Each number is 200 + 20 x the weight over its row's rms, rounded and kept within 0 to 999. Layers, rows and columns count from 0. The size before them is the row's rms in percent of the matrix's.

# layer 12 MLP up, 1280x320, rms 0.0403, rows 807-850, columns 0-159
103,220,199,192,176,201,183,198,171,236,209,193,206,184,204,178,203,212,199,224,188,194,189,227,182,167,225,187,190,197,241,231,226,209,183,203,229,192,202,226,197,189,247,198,232,192,159,190,191,173,223,199,192,188,208,199,194,216,178,210,206,202,201,233,165,194,185,168,219,212,196,221,189,202,166,205,225,201,192,202,166,192,209,233,229,195,212,239,229,205,221,218,204,208,213,197,198,210,181,183,222,235,204,204,153,241,182,186,213,168,200,201,187,160,150,195,181,193,199,196,191,202,185,183,222,182,188,193,182,226,196,187,205,199,206,190,202,218,191,180,208,255,209,194,210,242,218,199,183,214,194,211,197,240,179,197,205,254,197,209,197
100,166,209,231,222,200,202,162,224,210,197,198,196,216,200,197,204,210,190,246,213,181,170,213,195,175,241,207,206,164,207,193,250,220,205,206,178,193,217,203,240,189,214,191,184,243,204,202,173,154,200,174,201,185,186,207,177,181,186,171,208,184,216,197,195,205,191,215,211,220,237,206,182,177,169,195,196,206,212,209,222,197,199,189,178,209,173,220,161,229,189,208,200,231,204,181,198,203,214,217,193,215,187,185,218,203,215,190,174,228,219,169,195,180,190,186,226,200,216,196,202,197,184,185,208,183,216,205,208,245,177,208,171,223,192,223,248,206,189,175,214,191,193,176,240,233,206,209,196,221,204,228,203,214,194,229,211,199,227,208,227
091,174,200,189,191,229,219,207,197,182,212,214,189,211,207,209,214,201,204,217,220,180,199,208,208,192,177,199,211,169,188,226,167,206,209,228,249,225,202,198,201,203,170,200,194,237,210,183,199,218,205,194,237,199,231,179,164,199,220,174,178,226,181,208,180,185,196,162,190,212,184,200,221,206,193,191,189,193,240,231,207,188,197,183,184,184,233,161,208,196,194,197,167,195,209,162,198,205,239,161,186,204,215,191,192,168,182,221,233,226,209,214,172,187,198,181,174,194,217,185,207,209,203,173,163,157,195,219,190,187,220,242,227,237,242,181,189,168,225,215,196,185,206,170,173,192,234,206,178,239,185,214,214,207,189,216,221,169,161,215,208
095,211,192,241,162,172,154,186,216,201,200,198,181,225,200,173,171,193,197,215,221,201,225,196,184,203,195,179,192,192,218,216,212,190,193,180,238,198,202,196,185,229,222,168,193,186,171,210,231,184,219,195,186,188,205,203,216,190,191,208,219,164,276,179,196,175,178,198,177,184,218,211,204,196,204,176,207,192,181,208,176,212,192,221,165,197,217,183,208,220,226,225,185,190,205,192,211,199,193,177,207,222,244,205,220,182,231,191,226,180,205,214,202,187,208,237,171,138,180,188,169,178,194,217,216,201,197,211,191,222,202,198,174,188,179,170,224,184,180,198,186,236,214,194,181,201,232,221,189,213,174,201,206,193,194,170,219,168,173,241,153
103,212,210,212,211,225,183,189,190,176,212,174,176,174,179,209,192,207,173,250,199,181,208,215,189,188,193,163,233,172,182,227,179,210,221,175,171,186,202,200,180,176,175,215,218,191,184,199,185,201,227,208,211,180,183,180,178,189,208,189,172,219,200,250,211,194,211,223,204,190,205,180,189,204,197,189,166,202,200,188,194,212,190,218,178,211,242,185,174,219,187,197,199,215,239,181,143,228,166,207,203,174,181,187,193,190,215,197,191,206,206,234,200,201,229,178,197,180,194,207,185,206,202,196,259,212,170,170,211,181,228,183,229,186,191,194,185,205,188,205,186,214,193,172,201,241,210,181,213,219,195,178,180,202,213,155,195,213,223,171,229
086,162,187,175,197,156,187,184,238,181,194,193,216,176,185,161,200,184,214,225,202,192,216,178,188,221,194,178,212,195,187,216,212,233,206,233,185,193,191,165,196,242,186,201,185,186,202,194,231,207,206,199,189,163,160,185,224,203,191,200,231,210,193,222,196,194,203,184,164,210,203,185,201,200,216,192,198,200,226,189,215,202,216,243,206,193,160,223,197,211,175,188,166,219,186,200,225,209,183,188,202,203,188,204,215,227,203,204,224,195,209,213,256,208,222,198,236,237,215,215,194,154,192,227,177,202,226,204,208,240,228,184,165,200,206,190,181,183,176,206,190,190,200,210,185,197,213,209,191,224,205,239,180,188,178,235,192,171,162,189,215
096,215,178,194,205,200,186,207,205,210,196,234,179,204,196,235,176,185,205,216,199,184,160,203,218,218,192,212,164,187,154,211,165,220,225,200,208,207,190,218,216,223,187,195,185,192,162,184,171,200,187,202,195,203,189,198,218,194,208,195,229,207,196,192,178,198,197,191,182,201,174,197,197,198,229,194,165,197,162,183,182,203,206,214,189,195,210,202,253,200,201,188,187,224,224,164,194,214,222,157,186,168,251,208,173,171,215,182,225,207,204,210,150,232,207,207,182,215,176,184,226,217,208,161,223,161,192,220,235,196,212,202,212,214,237,192,225,215,172,191,205,170,203,209,212,198,235,216,221,202,196,173,178,206,191,210,190,244,186,199,183
095,232,205,207,189,179,229,186,172,230,223,219,177,241,182,215,192,214,215,214,175,197,198,176,220,206,229,220,189,190,208,229,186,168,176,202,171,209,224,218,187,216,223,180,212,195,189,234,167,228,214,186,162,187,187,140,189,218,223,153,179,206,238,240,160,202,197,186,201,200,203,199,216,228,156,188,208,205,205,193,211,181,210,218,181,214,228,200,194,207,193,200,207,167,221,184,185,189,207,168,178,174,204,209,208,171,195,191,227,185,188,207,232,202,226,189,189,176,190,205,241,205,200,210,189,209,216,190,207,193,180,207,209,224,215,159,194,213,192,198,177,218,171,218,168,198,187,204,190,224,210,184,203,193,202,216,182,218,177,230,189
088,199,193,222,181,182,186,177,191,205,198,228,176,173,200,189,220,199,188,219,208,199,215,253,188,222,227,237,193,234,180,177,208,226,189,211,200,191,203,220,219,192,204,189,195,194,205,205,189,216,198,191,190,182,217,187,192,220,211,197,191,239,165,165,198,213,179,213,191,189,180,169,211,233,243,207,202,198,206,192,204,192,189,163,211,204,210,199,190,215,189,173,178,182,205,142,216,201,211,188,218,175,184,193,194,198,182,235,180,180,193,211,195,209,216,169,174,198,220,197,141,172,214,172,206,205,229,168,199,170,233,229,206,219,160,204,198,185,190,208,230,215,202,171,163,199,194,184,212,163,208,167,241,174,174,190,225,196,210,186,201
085,191,220,189,214,198,182,240,189,232,216,203,165,186,207,203,216,204,172,237,181,196,216,195,171,217,212,218,177,199,223,227,178,201,169,177,214,206,216,201,167,203,176,184,218,188,212,235,207,185,206,225,210,179,198,217,235,200,191,215,206,223,177,195,154,178,193,193,180,190,219,209,189,192,182,209,171,198,186,204,200,203,160,233,197,214,210,198,189,185,212,222,202,198,234,221,186,212,227,231,210,190,206,200,177,187,247,179,230,212,196,188,180,189,197,182,208,193,223,196,186,189,228,203,201,168,224,204,173,209,157,207,160,196,205,193,211,206,189,199,199,183,196,208,191,141,226,214,228,202,206,235,182,207,181,199,200,232,184,187,169
100,182,220,208,238,189,204,212,216,234,174,172,198,201,214,197,220,190,195,211,194,194,193,201,197,185,186,162,200,217,191,207,200,186,184,204,204,210,228,193,243,223,193,166,196,211,185,158,214,190,199,220,171,195,213,179,206,196,182,176,229,232,219,190,212,232,199,174,241,176,167,193,201,184,178,201,174,184,215,192,211,229,228,233,185,170,234,190,189,238,217,221,234,199,202,204,207,159,211,219,214,189,216,177,160,202,222,205,228,192,215,244,197,198,223,202,196,208,167,217,198,226,179,229,195,206,182,200,202,194,208,215,220,198,197,231,223,192,189,199,231,178,170,178,155,180,165,215,196,151,180,218,202,154,178,224,201,177,228,162,182
087,167,200,225,193,202,218,226,182,181,174,211,219,202,190,200,192,169,196,194,202,216,219,213,178,174,205,187,236,164,202,194,227,232,194,201,232,212,155,196,201,181,216,192,194,206,245,214,183,186,225,171,194,184,208,210,168,209,169,216,194,169,193,193,186,208,187,163,141,201,200,159,189,211,186,222,203,252,221,212,235,205,220,180,206,172,185,187,224,173,203,201,173,189,222,185,210,178,208,206,192,217,226,172,212,174,235,191,203,177,198,179,232,216,187,187,225,191,201,210,203,229,186,197,211,180,189,216,237,206,186,196,176,198,204,204,218,253,213,181,208,184,211,178,199,168,209,208,189,243,196,177,198,249,181,204,190,208,178,222,192
096,195,213,192,213,212,224,188,172,191,182,196,212,200,192,204,179,205,214,202,192,206,210,190,198,212,220,178,217,206,190,259,209,161,180,203,198,183,234,218,188,217,195,196,181,218,195,220,198,219,166,197,198,217,229,194,209,191,220,201,204,210,223,211,187,159,164,177,201,186,179,200,193,232,192,215,201,191,204,219,202,186,190,189,205,223,180,203,199,241,177,182,213,183,185,149,189,241,235,218,192,213,174,193,181,181,208,214,194,179,205,198,204,209,196,217,217,179,178,195,172,206,214,206,169,206,211,187,188,218,229,219,175,203,197,203,226,197,178,198,237,183,198,211,238,198,199,193,201,202,217,164,206,190,201,181,204,183,206,225,186
107,215,216,214,181,198,228,187,196,185,171,170,206,167,214,219,197,211,212,211,199,194,192,216,186,179,233,205,225,184,210,216,191,190,210,199,208,209,186,226,195,204,196,228,214,225,201,191,189,208,169,177,206,167,241,200,173,196,193,189,188,195,199,189,208,213,197,208,184,180,194,187,195,213,159,171,189,225,228,217,187,196,213,221,236,180,209,195,159,184,161,175,185,177,226,212,177,191,206,153,186,156,230,195,212,209,194,179,178,211,231,212,220,214,233,168,154,174,207,190,177,206,214,172,241,177,205,206,193,168,231,181,208,171,201,164,165,208,224,201,185,215,193,170,158,222,214,215,203,226,222,179,163,206,200,219,208,175,179,216,194
098,184,213,214,193,200,195,209,188,197,208,210,192,234,207,217,190,214,208,202,203,204,214,231,192,171,226,212,199,211,228,233,215,163,221,161,233,221,212,196,205,190,215,182,208,197,201,187,233,181,197,207,180,188,207,181,201,207,188,216,207,182,237,228,204,203,212,192,186,200,194,196,217,206,183,202,195,218,153,213,196,182,165,187,199,188,225,207,222,210,239,185,227,219,228,178,216,179,210,210,174,204,172,187,198,218,209,193,202,225,209,202,195,252,229,233,214,193,212,190,205,209,212,191,179,198,194,191,196,222,192,166,184,192,213,192,198,209,212,232,184,201,216,205,194,188,157,169,169,205,156,230,180,212,221,212,165,206,217,183,219
099,194,193,220,215,198,199,207,162,206,168,191,196,224,208,230,193,191,201,182,175,221,219,212,234,192,187,212,234,218,184,161,222,198,199,186,225,228,182,196,209,185,198,187,210,217,192,188,212,187,213,203,234,206,201,199,216,183,206,200,251,198,208,186,185,215,192,230,202,195,175,222,214,186,181,228,188,208,215,198,219,227,160,215,218,216,188,202,194,233,213,217,216,189,185,182,197,202,166,223,250,192,197,169,212,219,207,248,184,174,217,195,192,192,196,186,213,192,238,197,179,215,170,175,242,213,217,194,188,220,229,234,227,198,191,196,174,207,201,171,219,182,212,195,224,161,190,183,248,211,217,218,167,228,216,184,219,195,189,220,207
106,201,231,221,216,222,220,190,166,221,182,213,197,182,202,209,196,187,181,186,199,199,193,193,163,170,219,184,187,163,182,216,192,189,186,195,233,221,190,242,182,211,219,210,218,173,237,208,214,223,187,203,189,204,226,188,213,197,204,235,230,164,224,184,160,185,180,199,202,242,227,189,185,187,181,203,188,194,188,186,230,188,197,219,198,176,212,196,196,212,166,143,202,208,220,180,195,190,195,186,182,201,183,227,182,195,209,202,234,190,198,211,196,207,222,213,192,173,144,207,170,212,187,217,203,226,194,216,182,198,194,212,173,212,185,209,228,188,208,225,185,182,180,208,213,198,204,175,227,212,185,186,211,202,179,227,232,193,180,213,201
102,180,201,197,165,193,229,202,208,168,179,165,176,196,201,266,179,242,213,179,224,219,191,214,218,191,183,223,208,211,174,223,203,194,181,227,194,191,211,186,180,180,205,191,192,232,211,225,168,216,197,227,184,191,235,218,172,176,214,161,213,201,225,248,172,213,228,167,184,215,229,220,193,204,210,213,208,188,210,212,244,241,196,183,216,214,192,213,193,240,213,197,223,221,176,184,207,190,208,208,209,192,195,202,155,173,167,194,236,170,212,207,182,186,196,203,201,200,206,171,223,168,204,164,183,174,212,227,209,181,204,211,201,230,202,202,213,172,201,198,190,184,198,162,203,215,188,182,196,165,191,174,195,190,229,216,199,194,169,205,177
124,197,217,251,215,189,204,194,211,201,191,201,199,154,212,204,198,169,250,188,158,210,209,198,186,208,217,189,191,192,192,216,185,204,197,221,197,187,204,196,189,232,200,162,196,196,189,191,154,167,186,224,203,219,172,204,195,208,212,176,179,189,161,217,185,188,171,191,199,229,199,196,196,179,217,189,240,192,186,215,175,197,202,194,206,199,209,187,180,212,179,194,224,197,191,167,211,194,242,228,190,219,209,197,205,207,193,185,176,187,203,173,186,219,205,202,203,227,204,177,204,157,216,182,163,173,208,229,238,200,160,165,214,202,218,232,191,211,191,182,175,245,235,178,206,186,171,233,188,236,188,242,198,215,207,172,204,186,193,210,221
085,204,216,204,189,194,215,267,235,197,215,201,199,181,194,180,185,183,191,178,218,214,197,212,217,213,202,214,194,209,199,207,150,176,215,200,186,195,196,242,167,204,211,178,220,188,186,212,195,204,191,178,210,175,184,170,185,199,220,209,187,219,161,173,186,201,142,230,232,194,181,239,189,234,217,182,196,229,210,186,193,167,162,156,192,234,190,184,195,194,203,247,199,187,180,186,177,228,190,215,205,200,212,177,204,195,228,201,214,158,214,222,187,189,186,207,180,184,208,205,184,198,190,212,179,216,219,226,208,146,157,226,198,196,179,178,181,228,212,164,216,206,206,185,229,183,201,167,207,211,219,181,232,196,186,184,232,202,225,212,192
101,183,170,207,195,208,190,176,239,203,199,210,252,219,198,174,196,186,181,216,221,165,214,232,214,176,188,201,194,206,184,181,231,194,257,210,227,180,212,189,197,197,203,214,184,216,197,224,183,183,220,208,201,199,223,207,176,233,235,187,184,199,198,211,213,197,229,211,209,219,249,195,235,261,218,235,182,181,222,181,183,211,224,198,226,210,186,184,220,210,228,215,206,200,199,187,210,152,181,241,191,198,229,193,188,227,204,176,204,186,188,185,210,233,212,192,221,207,211,241,184,199,206,183,178,185,202,210,227,175,208,212,183,194,208,205,220,193,205,194,219,207,227,177,194,220,223,147,216,167,186,218,201,187,187,178,172,213,197,199,186
102,144,233,225,227,219,200,206,224,211,207,147,202,192,197,230,184,172,214,219,182,234,183,194,196,200,214,226,193,214,199,188,190,182,183,207,146,211,239,176,198,203,209,204,224,136,232,186,194,148,208,229,220,195,211,187,178,197,151,194,207,221,201,203,181,167,136,277,196,204,189,225,210,177,225,200,197,213,208,174,171,203,211,191,206,205,210,222,169,191,199,200,212,197,202,202,193,187,169,180,221,209,207,193,208,214,227,194,195,205,200,206,201,206,210,171,195,219,222,205,155,180,251,180,209,212,214,211,201,215,204,175,195,182,204,190,176,203,170,193,231,226,190,188,153,196,209,209,200,152,225,175,211,183,174,196,160,213,217,205,187
105,197,191,213,210,198,196,210,192,214,195,179,173,221,229,191,183,194,196,191,206,225,193,162,179,213,185,249,200,215,176,161,215,211,193,220,233,180,178,152,211,231,227,213,166,176,210,202,231,196,207,162,208,188,201,212,246,185,176,216,195,203,170,242,224,197,223,199,208,192,212,227,223,220,181,221,214,201,200,216,214,242,213,198,201,171,216,195,225,192,208,206,217,199,162,184,196,194,196,226,208,198,202,223,205,221,166,219,158,208,184,162,212,220,189,220,221,196,175,217,240,218,198,214,199,170,181,187,217,237,172,200,218,212,199,170,183,207,195,159,195,199,183,218,179,164,188,194,198,202,182,190,187,166,214,199,207,192,223,211,193
097,188,193,192,207,199,175,177,217,220,227,223,182,208,217,200,190,210,186,187,176,180,207,205,217,196,183,204,202,241,187,191,194,205,231,179,175,208,206,166,197,170,181,175,182,210,216,178,210,229,186,224,206,182,190,195,202,197,200,173,239,231,206,185,194,195,219,187,213,165,203,175,187,215,242,226,138,202,203,180,235,210,202,218,177,197,189,185,187,208,215,186,250,200,196,171,227,204,199,196,192,187,200,196,229,197,211,195,195,171,216,220,229,173,182,199,214,211,192,182,218,190,196,159,224,229,195,187,176,192,204,204,223,177,185,237,179,174,163,179,205,173,179,174,207,214,209,217,192,199,207,210,202,194,199,193,232,192,210,254,179
107,190,224,214,206,192,206,204,195,202,201,198,187,197,213,198,213,201,187,171,218,219,195,166,220,202,212,216,186,186,189,197,180,211,186,176,216,203,199,169,230,214,160,226,199,172,194,223,159,230,196,183,218,210,209,216,165,198,194,189,198,190,224,216,199,235,178,207,207,224,212,211,218,177,216,192,221,228,201,236,199,206,190,236,189,176,213,192,193,192,196,199,207,179,184,205,188,188,235,189,213,219,209,229,236,196,202,207,207,214,215,209,226,187,188,168,176,187,208,208,206,157,205,184,210,212,183,226,237,196,172,144,205,205,204,175,198,221,186,170,173,185,190,211,188,208,171,233,176,220,185,205,234,193,220,199,200,184,206,240,182
099,166,190,182,219,187,205,210,208,203,204,212,238,146,226,190,198,215,188,180,225,170,209,226,203,222,211,197,246,232,222,203,175,182,204,275,203,196,203,195,211,191,244,204,201,199,215,182,208,198,177,206,200,173,213,161,245,199,164,166,212,241,219,221,176,187,179,216,173,192,167,203,182,204,178,200,204,242,207,210,203,176,238,207,174,183,203,216,207,182,187,201,214,193,199,211,234,227,183,178,174,192,201,215,220,202,198,205,202,210,161,189,194,215,224,172,257,205,202,219,164,185,223,194,174,214,198,226,183,232,194,213,185,219,196,169,204,205,210,193,189,191,236,194,224,216,201,247,225,212,220,178,198,205,218,176,225,231,140,208,238
103,194,209,230,186,198,220,187,213,200,214,209,203,182,215,200,193,182,178,176,220,198,209,193,175,181,195,223,214,152,194,194,223,215,219,235,194,217,229,217,239,198,189,167,212,178,190,182,215,169,197,205,193,192,211,215,166,179,193,173,211,208,194,214,174,209,228,161,202,214,212,196,210,196,195,224,175,168,202,193,198,199,189,189,194,209,220,192,194,173,204,196,194,204,203,203,224,188,214,205,217,183,233,195,211,176,163,235,208,213,227,167,165,150,222,176,193,188,203,201,189,192,208,205,235,183,207,152,211,219,194,186,208,196,214,217,190,216,208,210,177,168,202,202,211,152,219,226,199,212,147,167,157,174,168,254,187,242,162,226,192
096,216,212,253,198,192,213,173,166,212,187,193,215,193,216,176,187,179,183,204,206,209,229,200,226,218,241,207,191,228,175,208,161,192,228,198,208,216,249,192,208,174,230,181,204,192,178,190,166,192,187,180,212,175,201,214,204,166,208,186,229,195,200,200,214,198,209,174,220,218,211,228,233,244,215,204,197,177,231,193,222,187,218,168,200,210,180,160,219,210,185,198,198,209,216,212,177,204,203,193,192,200,206,210,251,181,206,186,214,199,174,233,202,233,187,189,206,179,203,239,184,185,194,215,224,220,184,214,207,196,261,199,195,185,203,215,198,174,178,189,229,189,203,211,172,182,170,209,183,188,231,216,206,204,201,175,230,189,180,240,184
085,191,201,209,211,206,209,184,205,207,219,173,191,171,212,179,169,199,174,227,196,221,217,202,212,180,164,203,206,210,193,171,210,200,192,230,206,219,196,151,203,191,203,212,238,196,224,205,182,240,232,210,204,215,183,208,193,186,183,204,204,218,183,207,203,180,209,197,166,235,216,212,232,199,197,177,205,206,235,186,186,182,213,189,242,182,188,200,192,180,226,207,194,220,175,199,211,205,174,188,164,182,185,197,181,205,185,220,210,187,167,201,202,195,185,215,176,206,221,205,212,201,180,212,163,198,201,192,196,188,196,180,226,189,182,183,166,200,194,217,188,227,208,194,194,219,193,190,187,205,189,170,206,206,200,192,122,179,248,219,206
107,261,190,212,204,225,208,199,204,223,215,171,191,193,220,212,223,219,209,201,226,215,194,237,197,224,179,176,218,220,171,196,170,187,220,209,206,193,230,178,232,195,227,224,192,198,175,199,224,209,220,168,190,206,152,171,190,191,205,220,188,202,206,212,216,209,200,221,247,198,212,175,194,209,217,216,203,212,193,187,190,173,169,208,176,189,207,172,191,178,196,238,207,222,205,223,194,180,226,190,240,183,209,203,249,228,157,171,192,208,197,229,236,209,213,191,202,210,191,181,225,192,218,173,220,164,208,206,195,192,186,232,199,233,200,195,158,196,208,197,186,223,183,182,221,199,218,189,223,198,203,231,223,159,236,197,219,171,226,201,134
089,211,194,230,219,187,207,205,214,202,195,179,186,205,206,159,194,224,178,205,199,225,228,188,190,218,194,167,205,185,176,218,174,192,206,207,179,184,221,231,248,230,176,200,178,164,208,202,218,200,211,236,196,221,207,191,210,174,198,181,221,215,167,201,191,185,160,211,245,204,225,196,219,232,217,226,207,191,198,214,177,213,192,191,207,186,170,189,204,197,179,229,213,193,169,186,171,185,213,183,231,186,190,220,186,192,205,189,195,159,217,241,201,194,203,194,201,201,178,209,203,203,191,213,204,160,242,197,194,199,188,229,224,188,199,223,229,218,185,208,188,179,178,172,189,158,198,190,186,178,234,222,227,199,206,189,197,199,232,235,170
105,206,207,186,206,188,203,235,190,231,196,209,206,205,214,208,168,193,202,195,202,200,266,174,228,193,206,189,198,171,241,214,198,217,206,245,175,180,200,167,198,189,194,226,167,209,218,214,272,209,189,216,233,187,180,199,172,212,193,253,199,202,238,193,163,220,186,212,188,188,204,201,197,164,194,204,186,237,197,175,218,159,169,178,196,197,211,218,202,171,184,193,169,175,176,197,181,198,230,195,175,188,164,181,218,210,230,187,214,181,207,191,207,169,206,237,221,206,188,200,198,144,187,182,186,184,191,195,186,242,232,215,165,221,176,181,183,217,224,208,211,211,168,181,208,219,211,188,206,178,171,202,191,176,223,200,197,179,170,162,203
108,201,173,199,203,221,246,221,203,149,190,177,228,216,212,207,201,213,195,191,183,229,191,237,169,222,200,207,221,190,188,197,214,189,236,206,170,200,175,200,169,230,208,184,192,200,198,180,209,208,184,222,189,193,208,182,199,210,248,229,178,181,183,196,203,224,208,199,195,176,191,199,193,232,210,213,180,198,199,196,196,182,215,205,200,218,217,166,157,172,232,205,196,205,188,250,168,197,202,218,170,195,220,194,225,190,183,214,235,227,184,195,170,190,184,202,201,188,172,182,186,237,239,209,203,219,212,192,209,164,212,208,200,167,233,167,180,202,199,254,197,190,192,214,264,162,220,210,223,202,195,229,201,248,224,193,198,157,178,182,180
101,226,197,183,217,202,229,209,218,237,178,203,207,205,198,168,220,193,213,226,207,222,201,187,187,180,219,183,208,196,190,198,185,170,204,203,214,220,218,200,168,188,212,202,222,231,192,219,184,202,223,195,161,192,223,206,231,206,180,220,190,165,217,198,213,175,190,221,222,204,179,222,163,193,217,217,165,180,189,208,136,200,178,215,201,224,205,186,202,210,198,249,217,206,223,216,211,239,166,210,160,202,195,199,170,180,214,173,209,209,184,211,215,188,178,181,214,181,179,196,214,220,217,191,211,189,201,203,223,196,184,224,187,189,186,204,191,196,213,213,175,179,212,210,198,177,186,188,246,169,159,163,198,259,178,227,208,181,233,206,177
108,223,221,183,210,231,203,214,193,194,195,206,208,219,219,181,176,165,207,179,206,192,229,208,197,203,228,224,226,182,185,187,209,163,238,195,194,201,186,237,177,157,213,177,165,172,191,224,203,155,178,202,211,209,204,166,176,199,216,218,192,224,203,217,218,173,204,177,207,195,229,178,209,195,230,196,181,194,222,202,186,212,167,209,191,196,155,184,173,206,207,233,193,186,234,194,184,189,184,200,245,230,198,221,228,206,201,198,208,216,160,188,184,195,216,165,193,252,164,204,233,194,186,189,183,224,227,204,181,229,195,218,199,235,229,199,187,190,209,200,222,191,188,211,179,210,217,184,160,212,199,193,192,165,161,182,183,209,191,208,184
095,188,177,216,183,204,166,239,191,208,189,211,219,202,197,211,226,229,180,232,209,233,185,183,201,207,205,153,198,234,195,192,195,174,188,178,186,180,199,143,204,197,180,214,205,207,194,189,194,219,199,193,192,210,172,213,181,201,188,233,234,203,238,188,238,215,158,192,203,188,198,180,205,209,204,219,203,179,215,240,205,245,215,204,198,226,206,226,176,173,170,184,232,188,208,239,160,180,180,223,247,199,246,184,225,206,177,197,167,190,202,199,187,204,208,210,191,173,202,184,224,218,190,199,218,201,208,198,202,154,212,196,224,172,189,216,187,165,177,177,181,180,196,182,214,204,208,203,163,181,174,219,201,172,205,179,184,167,205,198,212
099,195,178,242,162,185,185,212,213,180,205,178,218,187,155,244,219,154,200,217,194,223,236,196,166,223,178,217,203,226,148,196,186,228,217,193,178,212,199,200,139,214,179,191,196,180,211,189,192,193,202,193,195,182,184,197,225,190,222,227,234,204,181,204,192,210,196,167,174,238,209,202,208,205,198,208,192,198,174,207,180,199,201,198,201,188,163,216,242,224,202,189,156,217,249,183,244,206,204,222,175,198,224,210,179,166,192,199,236,187,204,189,198,237,196,219,189,188,171,201,233,201,209,183,177,212,193,201,229,203,212,173,199,174,220,188,237,247,222,194,196,197,223,224,191,171,206,176,199,204,189,181,206,234,157,217,181,245,179,213,196
102,206,228,221,197,210,182,200,190,196,177,172,195,208,213,187,234,196,166,219,173,175,210,190,200,219,205,218,225,221,182,211,195,207,214,207,185,219,200,206,232,197,195,180,211,226,202,171,184,220,192,183,223,190,227,207,185,180,190,180,191,199,197,162,219,205,237,190,166,189,186,187,206,208,184,159,253,239,201,196,166,213,262,181,215,157,212,141,223,175,178,180,198,178,181,191,177,164,214,193,185,220,198,215,196,245,208,174,187,180,232,194,173,227,186,165,175,172,201,190,191,192,168,180,205,207,192,219,178,168,187,191,180,202,249,198,162,165,197,179,194,212,201,202,174,218,190,181,205,184,183,187,157,208,186,193,197,158,195,201,216
101,234,243,217,212,219,242,197,187,198,175,218,187,245,205,213,170,203,169,174,220,176,181,225,178,153,174,203,180,183,209,200,208,193,173,219,203,184,213,183,241,222,210,206,212,209,202,214,215,185,190,220,213,183,214,229,186,199,237,245,225,171,186,210,193,220,234,208,200,211,194,185,222,171,192,179,201,199,203,223,214,202,195,182,216,166,217,183,183,198,213,224,202,161,212,181,175,194,220,214,135,186,202,206,207,206,182,202,176,199,198,224,179,184,191,229,186,176,167,199,208,201,227,198,204,199,159,188,171,229,224,224,162,226,206,207,191,185,247,229,199,197,179,214,215,201,236,220,216,172,205,212,208,210,200,220,221,177,175,199,206
092,192,243,206,181,216,195,183,156,183,198,233,162,179,213,217,198,257,212,166,212,224,183,214,187,197,206,219,184,209,180,194,211,206,188,214,221,196,201,226,169,207,207,170,213,222,222,184,214,195,188,211,233,173,208,192,238,198,174,214,191,185,185,216,182,234,188,199,201,183,188,215,197,201,215,184,229,194,191,173,193,183,179,199,204,208,200,199,231,200,218,161,206,197,197,179,211,210,193,218,172,188,199,213,180,206,166,188,178,193,215,220,221,196,196,170,205,208,178,190,196,202,221,181,229,203,204,203,238,200,177,201,194,184,176,211,192,228,187,194,208,211,203,170,208,170,192,183,195,203,202,165,236,200,175,179,199,214,237,183,225
088,184,235,188,212,161,153,196,190,181,201,196,166,166,239,219,190,221,204,185,238,206,205,174,231,188,235,218,220,190,213,194,163,206,177,193,202,216,188,201,234,181,158,204,174,190,193,195,218,211,210,193,192,181,159,226,193,223,175,216,225,170,204,200,169,205,181,227,209,213,186,219,216,208,191,192,223,190,198,225,220,262,210,238,198,200,218,208,204,195,204,213,193,182,189,208,217,185,223,190,199,195,161,168,174,215,222,166,167,218,198,198,210,196,233,216,232,201,189,169,226,202,197,192,177,173,206,163,190,225,168,200,193,178,205,171,179,188,177,194,183,198,215,235,191,213,172,210,219,214,231,205,232,194,189,204,198,202,186,182,214
092,156,184,217,216,211,174,212,179,195,202,222,220,249,198,202,187,226,209,201,212,216,207,216,202,191,201,199,185,226,190,202,205,158,216,188,219,173,158,207,219,235,195,185,229,208,188,185,217,160,205,212,178,196,196,232,206,212,217,200,223,177,177,213,200,277,197,229,217,198,231,190,176,264,194,247,227,219,204,216,216,218,248,200,223,204,177,167,186,178,206,182,216,191,205,202,195,200,225,213,187,201,222,261,205,190,169,197,202,190,224,223,193,189,188,191,217,197,197,200,194,190,185,193,217,189,210,195,192,211,212,171,198,187,175,204,217,234,196,200,214,179,184,179,197,219,195,227,173,209,192,209,230,218,219,182,218,207,220,192,181
102,211,196,193,213,200,210,230,188,213,185,209,206,183,224,208,222,178,182,178,199,205,184,131,198,211,199,246,194,209,220,213,173,204,206,227,211,207,170,219,187,199,224,219,231,182,224,215,180,204,218,223,179,208,152,173,199,189,193,211,218,227,196,208,211,194,171,198,190,233,193,234,181,195,159,186,210,174,221,208,213,230,237,207,230,191,164,208,205,187,160,187,161,182,184,193,235,212,205,224,176,170,204,233,218,204,237,170,210,192,214,219,218,210,201,180,198,215,224,172,227,205,210,187,206,176,221,194,168,206,195,180,187,189,182,234,190,166,183,194,177,183,213,179,178,188,230,206,225,213,188,230,187,197,206,206,220,167,168,171,173
098,188,183,208,221,256,165,182,185,175,223,157,199,262,184,202,203,208,225,180,242,233,206,184,193,177,232,227,194,202,205,232,233,209,230,179,179,211,200,149,171,212,197,186,172,209,180,217,191,216,187,211,189,216,165,182,203,202,214,189,220,212,197,214,217,177,213,159,183,191,191,216,165,226,214,184,175,193,194,179,189,193,195,156,174,176,187,207,220,223,236,205,186,228,214,187,200,190,198,202,202,206,208,188,169,255,191,190,152,165,191,198,238,225,213,203,198,212,155,195,209,215,183,225,185,209,221,173,161,199,208,200,221,221,209,174,209,176,164,202,163,209,226,203,191,211,193,194,164,188,204,165,216,193,220,182,217,217,176,193,191